Weights of a small transformer language model.
Size: width 320, 11.6M parameters.
Architecture: rotary positions, no biases in attention or MLP.
Training: a variant of Muon for these matrices, 184M tokens.
Each number is 500 + 50 x the weight over its row's rms, rounded and kept within 0 to 999. Layers, rows and columns count from 0. Numbers have three digits each. The size before them is the row's rms in percent of the matrix's.

# layer 5 MLP down (transposed), 640x320, rms 0.125, rows 491-554, columns 64-95
103:543566456458485621411509534547492508586529583481467472510427530554594517452526487478458517460493
090:463458508453568466458488540432541435445436518491402449491546461488532459559469584500530475576542
103:356520445498485496523445551523529517452456560428494567488485451513527391560522403508530502528432
100:580535532564582564565443560391526447519403547487538466471551475574531478530380476560515572597488
096:452477501459468511493484575459489435610459550537500498512453516468498392442579417472492550445465
100:514577590537587492501426471524607563401452469468532463473453623493530437453610517486492492487562
101:496495583581404615562516462569542484484556564486432448472447571565543512471466539460436595539498
106:418472498516536556527544551475487536560494485544497430495465517592441529518529503465457465463497
107:600492573424581513495553515489572490498435496465518450547524511393500451500419475492452525590511
109:486504575560374416474549569552479528472466493543535538509445601429502464440477546499467520517497
101:620425514555504479471476410468509491555500556537505450507565585456465454498530457562467416523420
085:556424506532515494479507422565512485484532461533557425601548557604544477484563452493426461511513
104:624548456438487566528504481568455502455523468507533552598460402504479638550548480532499516540401
101:460480445462422609497478459433532429507513461464503513528471403535509445522573471513462536532461
104:387517544558513482539496575436491516622490507537566452437583482580490483550498470492526485486508
096:498458422441462493425535467549516533691423485515486524486504457458588469522412526375478569542440
099:523528475563461629467561453506494508570492471532499540511495485549444528457516451506509477502458
099:509595542492570515507601524559491452415466439599617439544457406427501466518490461472583492535552
102:504451447463355563496425462552385547590515549492531552488481512451510483506484524385620509448437
101:455518573545460536457557522446464505428483529551517546590557431515481566455515470559486486529517
105:503502567461411478544484410502509506583506429455560511561493424516490450510433472508491515451434
106:573487451501611453449497485570466495529500476385446540526526448472544501548465528451524463443611
100:484560511484481496398597501484611553479515605450454602538490519433594488534567493488469626368502
086:516423522489460478441570499550410569400469476486581448579545510442443547532495455507510602641542
104:490519535457402575459503487558469430500532513626484518622484529459507468442435554475452471571434
106:556482511426367509455527474525469453540463592485525419487422494459525481501403465558499560436448
100:388485480450514577509492450527437415516518490566493481519514522524462415446502530503453638510585
101:501426539495446471469490496398490522596521513513490507550530483510474487470510510465515540457463
103:533525480588534512490492548444465485575453496506483449551488688558524441459435478470463483505491
100:503521495437476514497503512509459454576523419546507447553544458428593531435544490441438516491493
100:517481513527454414447501461474580471559388512542467557523447541455505546475475540547424441513466
099:433580500536510577479540483476503479546538545514536555491517474536519539414505495462442433557484
090:495544635556524537520529461476476567420457532434488499589470462480487520527549392437386484558454
092:488506522467542555539555531538513488514574392456573477532455483473443468446475536519482527485610
096:517567481479483493512483526416510552508580422535525516546433393501455525537420499465518396571487
096:544534535496540531500511389569400502463559452545446605593538542464530426454561499511420414527498
106:566472581464465429531488540453433546561504459507531486424494523555527526442456513517505532537542
101:526511556458506403556546621489489525536483411476443548498435504512494425554525434431558446458435
096:472509505566521581509503407506558486576480524534461566539482461553571502454412552485569411473354
094:523537548557444437485510543488390405544474540487432548484482521475540533482584441409595512537488
102:463515518526463529467465527407470470497460514478573509400646423539469587519570446566504528489612
095:564426493528454486479556418427546470581517517491574497593495500496502491476476467427481539513525
098:544439442469507590518484510515455458538472444533396529518592506527521473450569393551546473412507
097:439448559505580500534489521488378499579496493492502478445499626502520410491550571461509538468502
101:414491538500461517524410446492510525592613563424542407556430610474551407550497496429534476448543
102:459525539463473494484505507476472577583565530599510412591505551515442530508521515565550488395566
099:446429478503441449591582599532515465492482436357550471494484535451535548437433451488534502460497
092:542516482544486523513452564504500476370528557415585426519450499399520586428590394506477629507482
101:430487466501396495409502474517404497391493446466461582436431538584524499402500522536558439518547
100:502520494457501556501498510546481510536582510524524478553528586409578515475390536529516406527482
100:498546384403433530488474539525512553487556413468455575492521607499467482512444511457425478548404
090:508487520439446489513569513524503494504505554463597584491503552607539499428486557538510552567556
100:438474498551528466540446489480518549475445495503505554478493496522444481468575515490485528484415
095:456519477639531562492528415500522399413586540564519478514543479513498498496540531459538474479453
095:607440447581485433469477505448454456544543538534552510462477509494447542417436565561519428553547
100:472501534490457479593526450489561492523473513478469436507522537456549546431544577531590497526479
092:497530598487495475526592455482468519448572496466527412547487448486470502468539483581453492468493
110:449466467527500601563493405498531525436507514585535531500588553590504483509533540519458500500576
096:508447458475465455491495574533516459476415492474518498512437461469521494494423415432553522553468
108:513407439561425507466474469456496617466557535517599546557434498478453544450535469588476511454612
101:475486464437431573575420461499495393607494586585482411458535591515524487506503486504535580429586
103:463498495450566501524591448456500440569535513394594522538528607619587411551498526473490466474540
101:412403494485514509438470437448525467485457525526469540533449484407553557409436522518584579412546
098:521518466516502489538523506531427426411478574493558442492549489508551518580465523457537516505459
# layer 5 MLP gate, 640x320, rms 0.265, rows 492-555, columns 64-95
093:473470545539524505456576517499495557529538545504531503507459482508540490469474540542550397585491
107:570460474440481469526551534547467528494418526496471541504422503438520445511462447521446482489510
103:573432522501392497460399581505435464474513518503501539483514515481594500524483439520381516533440
098:533491465554586491523510545473440524519526540553557512555496480485434535416614552567472545449483
115:383437445483487487447511463568431571487464539530536542509453531512428503511490500494496539489544
095:476495455593467547483558549452467444630456579462484483458478509491536574498464468485406488487489
108:529474425469524499586390467459419429506500488460420498630463493535434552571518528491389495478438
101:467478549555495459506540514489456466511647481420508424541488581477467534486504587420568536507454
109:525523520471523529513476618472505461548531486537526462518525542456435493523618527605452508518448
103:438448437531537600491460589520512543494512517427486481433589459509525469510649447421592547487512
084:584550490526481560500459529448429554525512534516538540496437471405467538438504453521554522459448
110:494515530526507483504499507388430442390393435589497403414514483452452560568452474538520469588549
105:480429434487581489431483430530455497501502517471408513536550524509581473564502530568513551457463
103:517506426512568472436534590402571498524460453511470469514464416505512440511400551482596512503520
094:497479464526534494445529522458417454565605446537475470476384428482547551449582537515431562437491
101:582483590622506513402583524473485502516432487493538520476484542488535569566408542509447469540494
096:517419523475443516524457507485444473527494560532482589535519515394538500484548529595455457554446
101:604458511544369489454528434517558517513593559482460558518467486493522558467624486381500524515540
112:519569526492528448482461522532509538490530570570476495487531451510440526438533485472593505500454
105:489498476478532579450523449359399505514484583503461496477529474468426547449471455553464600493483
113:503447512511558437485458536471473491579546564479541506400521463384438519532533583506528461553481
102:508570452547452487494524543401441549596481555527495514501438517497488522586563584454511440526609
096:433543427568512497527597536536448466513564485566423475552612366587510449500556496431602427528433
098:542448480503509561555531463481500497490505495552535554479414518520439466446552476484485551522460
110:532492473497549480543460532512434550497421526431419450438472481546527526486639527548553386467595
099:535558486468480510531467599432495499596505481464483542439555514545434453501545463553486447419491
104:446408444512441453482491453484491459533497507451563534405460420520486556516413504403536429454550
104:534539513508579503510432548519520424488589531421469551509524399406450490484408468390464433481574
101:518502458366475496552506475497481471429496511492458518511421477514498564474465440549453531559556
099:465481465512438510497458499533405541456456452555546459432502568533536516493487555550578533501448
102:496476440491520540547460501502505522435579536536587488518468432470534492453571453479497565511487
089:578606559489520484535432495606405522598474460582446477516474432505509488561478464563565451529511
091:490513568485502499435495473528518491490469420453463490436460528518413557433474480518571500495500
088:424499477442465458465479516521479482409462520432478498492476505477502424500471456418502493476460
094:492530594484435604474619393428461436473513492392565544556455622383497531500583535556525556550421
099:502524464478451556462613601480416513519546538556441458480489558516527487432565544552531552452524
114:570501517426522591541465655482451497452480449521478588454473497507476456499509486485536543394446
096:495478540512451427574511500502508505407463507549549559541438403507493461474493491516474421440518
089:481402469425496456570547482460443510489510516475631532482511578438573477508492499506448534544530
103:522478388420434535521509498431529455551494574559435452469538522477447462451543492540467507515482
082:554576589480479486551460541453442503570503475517464604552502453543475555591498466522435492534435
100:510528531521503460573524506482528575493660482516452500475385430493522532523552456600504547448453
103:582587511555498402435545520476349547583407534495484514541443474421491504508485471515516438483463
097:474466516498542542571464483586437493546577568527559501563475481427475522553520482489560496490506
100:541546526467543518532495566473505450485502460498580529570521563477526427529483415559528496430505
099:423414547543540442483463527484536534488514481497456433495535478447539445498466478546513556366488
096:527618507598557538451459508502413452591458496549463538478489486457555500510486505515494481443569
101:539477518399560541554470480596483446477454428509595507473488575454467463465499507543537621361595
099:442521515519563512456495508471538504623446571456456490597410527469487518524496476521487418448520
108:576447473560491529497518499489548505431538520579546472492404446551439487517509452555541462522507
083:450495491466574455544374483579511554583485457422438416496428429501497499526436506524461610544446
100:506520521558434500443552457476531468592497439531529537462481367521460413482584492487617472524501
109:603520462544506513459474543481508489406546537483513445500453473501533440533534456494568413453527
095:475632436519520513642528517440477451445496520584537441560575526487469484528500486501470422509567
095:462470405507523463510499577493539601479399525500509528481564516562488423462608526417416483578504
097:495414549481460464598552508609496598574555552483462428559451571548519441442519593505503554527558
110:443484506493460507540521512432483641507559487551546489428485569457548532512429530530498501453367
092:535514498467571540569482599524478474636443574497535421471397558494529516460482489533510606560513
102:524461490489526464542466551497455464517543498535414440526530479469503579491453538499415460432489
100:517553489532521441505438621431479547562472519503447464519477581438507517640505520480530371477485
101:478480400483479511609439482463494498425518495423420547471493554576436463567441436462502601576454
103:559457489440403537484528548537447404481483485545547515520499586473480448605497602500608554530539
095:485550466468573525568465481551492481466509497408550442508541540479539503413426599456531469413560
103:537501411475467450545540523566545588516451557533507573522513488501445512533402524433510484431443
# layer 5 MLP up, 640x320, rms 0.255, rows 492-555, columns 64-95
093:553529451519495493506472573483500547474562470458636462315468588562595521511509475496441492484505
099:514528491417373594572464498559517522540459488454575531478522522426462414510547474417485517525444
103:488506514504447536460422481530500390572555593488583517495445633475538545565494487541533506565546
099:453465559512511458558443555307504530565461489573535583555523498541596519511648461551515512490392
108:524502486514406569486615535510518455582547580546497550502519564395587545591505494439497363528494
093:427512488444534565576493551440459530486559497490568514470475585437507547486489473480367595480518
102:439487509555445435599574520591433478424441484470493478504512582466507502471552480511461526469496
104:557567467464459537567529551488524551476486569528405557473490461560561459537408506434522509478531
108:515481429528451518451590414395485565453467518510520576572402405544545477505459435558483504458553
100:524541470453528487499531467419500496603566461516486499517420488523576451609515480432500496487500
088:589468525508524437488499473515528404488519498462481486487559543606536456468510558504423463577496
122:488517416444533493536489527485442564571514478508538571580567531453590501479521523598498517484521
105:481484557481429517455440532569477535495439465472428501528463496532469474530521463568587529451512
106:536513524506440477437468625564478511435577460512567452505667403538437488506416402458518541407459
095:517401517480447529449471520455452484472499532524499449458508510470528532436425481422496624500475
095:485565405499542492575519502542469542384451436493452518570424559504550534519522528510520458453423
095:579540509514469477501530489451470535455495418449399467520466472511629324584557448438503415527532
096:524388439570584421504510445448545474458575494446613427477457554524626572481492415562518492499438
108:529538538546568465546595485410511406487505452412462532598479527506437491530415482448462475506493
107:413553551586535471630483471472525446488522533535435592576433429559452423464570461523492545445463
113:478482530510450434501421544449511475409576513530438487485473555552578515473430421525510481502589
100:392500434485639504452524430496443528529568478497430547508517583556461498519509508513461486371445
109:555486441455522574533507495546469544581396491500536655521489597484521533511503532559501578510500
103:450518522520457586430552513461509430471478470514464511467415440576538583557513567466475430426613
106:533497432451443476561575434492497452474461413493463514558480507450582523509435526430432564414387
106:453520464507481459462514539489483441603485504569507510580486550490392506451473504396499633547496
102:524468570476484425564516478492459565492507482446576596380494478523511535479432458470496529610432
101:500528391448478418453414499479497400416450481367480460497483479618434480453516625508545453532519
104:488553546501486434524456445501463496521562509562448575553528480465562574434470517506483490459530
100:503508416437421555450499457451498497556523484557476480527486487508418470459389473531525464526459
103:489503444438536549507476502570439474525524602532577503442508540540556469472546516416563526452535
088:416597497501524514526563512597473535404526530576471540453489573452488509424531472542600402460610
098:483514559406491476394492452508482486536495491526560478497529555504484532443545492489481426518517
080:495537459558516498597435558449505501413558480576488402384568499609529588504545448586519543515564
096:607403560577454398421460414581546435502483473568540492502517503414562534406438534527525518528490
105:493488574358490530551502569472444528512575465476559433493565509551553558558554545520494503501514
116:537504479443501474486438481490524482501540537515552504583467558444421543446583491565444482482539
102:445564406505466522502506591437475386528551503487469596422478492487484456480526552387527447486486
097:508438464512445466486498516443505530537529530448594512488522477429533548530504504516523490508485
103:450521480453509561472575431463455511420540509448469497472462483488471523569491465522444520512512
086:553541540518500519519498501382429483482401430501448566559435479504550526547517506499510477506489
096:508456489553498554535602520553463436459451499556487544500507474510457627479562481517412533476475
097:537456549500522578474545455512397466537538530445525509522470466569493556442475424518526575511434
096:488523501523449529511455476521524439525603516463423448502514495466531411396500408485435523513482
097:403553575545515561560507542460442452492520502552533475482479570543638472452529475587429525464463
095:451497486519463532489435362472543471483526527500505562554501406580454495530516435455530499506602
098:542531505494481557445405493439421520399549451544411521531535567444421554467501522455466492520454
100:515480558573534455506470465582456523624460446526524545530601509486478487442448531461449460425484
098:442601492630625381535535566411479462501429493425500469484401492463479509554561500407466533515449
113:620578515487572483555528507548476482424523563483507520563548428544521508582550509553455541607439
089:504602504505571506498500515569478491455506456539543518492566407554464508543434549604508526525501
099:495507514505442494414465553497485499490483486537550602422502522572474450491495508454519419536473
104:470412470488631507536571508378457425429485494494488559401558604439564475484488510466547646461525
091:578476417547494482533562525542542490522537399477559496529471507614521498496492533518556517459520
096:424538447543524499534457517552472448581504547520423456404447377522384591566568462468535550504523
087:490457458502508444519483494469460555575391548496547456475450569511400491492532537494443501519450
117:462477445482611482444503496511438505508504466556508486491493487492572443458565478469456550451433
097:490478459528519517560505545532499517446466537449586456602368483476478539491404581447430518485415
098:423482465440532556507479491536482446489583466483575474564499482523461515437439564579464572491490
101:508445539571488434511564552528414504506496475531509506598465491506454470534485493472417495563537
097:496536540504414472481437491528401513594588529554453516482562502569566459549486573416546555512518
094:468438494558569435443513516515500515482587554498605478506588533506469522460491570596570468474534
101:586500481352510378462586446527491402526564496579471482539532512489468541471404429398567528402507
105:469528538382505516478419476550492486571478491514424505498494479486495586506496492533476539493484